config.toml
num_attention_heads = 2
hidden_act = "swiglu"
norm = "rmsnorm"
norm_place = "pre"
init_std_down = 0.00394
learning_rate = 0.00626
lr_head = 0.00436
final_lr_fraction = 0.05
max_seq_len = 1024
train_tokens = 106000000
Each number is 50 + 15 x the weight over its row's rms, rounded and kept within 0 to 99. Layers, rows and columns count from 0. The size before them is the row's rms in percent of the matrix's.

# down: layer 8 MLP down (transposed), 320x256, rms 0.0782, rows 220-226, columns 128-191
# gate: layer 8 MLP gate, 320x256, rms 0.0903, rows 221-227, columns 128-191
# up: layer 8 MLP up, 320x256, rms 0.0936, rows 221-227, columns 128-191
down220 097:39 47 55 43 36 68 80 65 46 58 56 36 37 65 71 47 51 27 50 42 43 34 33 61 52 57 63 63 80 43 46 60 36 34 50 39 27 69 03 83 48 62 60 47 50 31 68 23 37 23 54 56 54 66 63 52 30 63 50 37 77 68 69 41
gate221 103:50 21 65 34 60 49 48 66 43 51 83 45 64 18 54 40 75 79 28 46 59 47 61 62 60 66 60 56 33 62 20 60 62 38 54 37 54 56 45 59 53 55 67 53 52 35 57 40 21 54 28 29 57 47 74 57 21 62 44 46 56 39 48 43
up221 104:13 63 34 23 50 29 34 37 25 42 64 56 56 44 38 51 62 51 45 57 23 27 60 43 72 25 60 50 30 49 62 46 52 60 55 74 55 60 73 40 57 69 42 59 45 50 52 46 73 55 38 31 75 68 80 48 53 66 45 55 64 71 41 68
down221 103:27 33 58 25 54 44 38 39 30 49 64 49 39 46 58 64 55 28 61 42 71 59 43 71 48 38 75 68 69 61 50 50 56 59 52 43 63 55 64 77 41 69 24 58 26 35 48 47 50 43 64 40 64 39 60 64 42 61 60 55 75 53 49 79
gate222 099:54 54 37 56 58 50 76 36 36 38 56 69 65 52 38 32 43 40 70 41 42 35 50 27 37 63 60 52 54 42 45 33 45 31 69 39 13 49 51 37 46 50 33 57 48 42 38 46 33 56 54 52 41 74 55 39 49 66 56 15 47 78 46 54
up222 098:67 22 40 58 60 29 71 51 40 41 58 43 60 58 37 54 34 40 64 53 39 50 63 57 53 42 47 80 49 48 48 22 45 53 67 59 47 65 62 46 28 60 38 60 30 63 80 74 62 18 44 67 37 81 30 52 52 59 60 72 25 67 70 48
down222 097:36 47 38 61 40 44 44 62 22 63 87 35 82 39 60 00 61 75 44 41 34 51 32 60 37 64 48 28 50 49 73 58 54 46 50 20 47 60 54 55 39 63 43 50 50 61 44 30 61 88 31 61 80 55 41 51 51 48 40 71 42 48 61 71
gate223 100:12 37 65 41 45 41 73 38 41 28 46 73 91 48 45 50 72 66 26 50 52 20 55 33 40 51 31 32 46 60 70 71 53 48 68 50 69 45 41 27 59 52 77 34 42 73 66 61 59 45 64 54 67 49 88 69 32 67 59 37 39 34 52 60
up223 107:57 54 64 68 68 41 49 29 42 50 35 55 47 51 55 49 35 68 53 57 44 38 41 43 42 61 31 17 57 52 59 66 65 31 20 44 43 53 73 43 53 50 49 71 53 71 51 59 45 28 33 92 25 78 75 31 61 42 55 40 28 64 54 32
down223 102:48 42 20 62 66 67 41 71 36 31 53 55 42 44 48 44 51 74 69 47 66 67 67 43 46 72 63 23 64 54 39 64 69 60 41 53 53 65 28 47 34 52 37 47 42 23 85 45 46 51 54 43 51 65 65 73 41 47 61 50 50 80 57 76
gate224 107:50 42 62 41 23 13 42 65 59 62 57 40 55 43 38 53 76 66 57 73 48 80 50 61 63 31 58 37 49 71 41 19 48 46 74 62 50 45 51 31 75 45 50 44 38 14 44 56 61 69 54 69 46 55 54 23 54 38 37 36 30 46 48 48
up224 104:71 67 36 63 77 56 71 46 55 50 37 43 50 37 54 55 30 70 53 39 61 38 48 53 47 83 70 56 47 59 52 85 41 51 37 42 62 83 50 46 47 38 86 17 60 35 72 57 36 62 68 44 64 57 62 79 30 47 38 34 43 66 54 51
down224 105:00 65 47 56 58 80 49 54 54 39 49 65 43 80 41 65 09 62 52 50 52 51 56 49 32 60 72 69 60 35 51 48 69 50 55 61 60 29 80 38 48 32 82 46 22 58 41 29 82 39 39 54 21 67 39 45 61 56 16 62 63 61 79 42
gate225 104:43 39 43 32 51 32 50 68 64 41 44 58 56 33 31 41 17 79 50 64 70 69 35 24 45 22 39 29 52 44 32 49 32 42 50 72 57 45 63 52 55 58 54 18 46 47 56 31 33 23 47 59 34 40 42 89 62 49 44 62 52 63 57 55
up225 107:29 69 50 30 45 50 58 45 56 56 38 46 39 37 68 58 71 38 48 33 25 59 30 55 42 68 43 41 67 61 48 77 36 17 39 27 38 73 52 51 48 74 70 65 50 24 44 46 76 59 54 29 59 67 60 32 37 21 67 47 55 75 56 63
down225 105:48 55 38 52 11 61 52 48 19 39 44 58 33 58 63 34 72 25 32 27 75 72 56 52 33 46 50 55 81 28 46 49 51 45 28 54 41 47 00 44 45 56 61 31 45 34 47 76 42 45 47 40 70 48 91 64 65 67 34 37 50 47 48 63
gate226 102:65 62 70 42 51 62 47 59 29 77 47 42 43 44 34 33 62 43 46 86 38 42 37 43 48 45 41 62 60 52 59 51 30 44 36 19 59 46 60 36 64 58 37 63 34 40 60 54 28 41 64 45 76 64 68 62 44 53 52 40 42 45 68 58
up226 102:39 42 50 61 27 40 30 38 36 45 54 55 48 64 12 49 35 89 36 29 45 58 32 43 31 38 47 67 55 38 54 54 52 43 65 63 41 12 69 29 45 44 38 50 35 32 32 46 48 57 83 41 51 62 46 75 30 20 48 19 53 81 31 45
down226 101:53 63 38 41 40 47 31 41 22 48 43 44 32 32 43 51 54 58 49 77 52 44 41 78 28 34 42 66 45 48 41 40 13 56 57 52 67 62 58 21 39 54 39 49 44 39 69 48 41 34 36 49 54 47 72 51 58 54 58 59 75 34 50 34
gate227 104:44 49 43 59 55 68 62 51 57 65 50 29 33 53 64 62 61 52 62 64 34 32 44 48 59 35 62 63 33 67 42 36 54 69 60 30 76 64 44 55 46 24 47 41 37 63 56 61 31 59 74 48 86 65 22 58 61 51 39 52 52 55 40 59
up227 105:36 47 46 26 51 35 43 52 60 45 66 73 71 54 53 34 35 61 70 37 54 56 63 36 81 74 58 60 31 57 71 77 30 46 26 44 48 65 49 48 19 75 71 60 62 59 25 10 49 76 37 59 45 31 63 56 77 54 38 49 88 34 41 06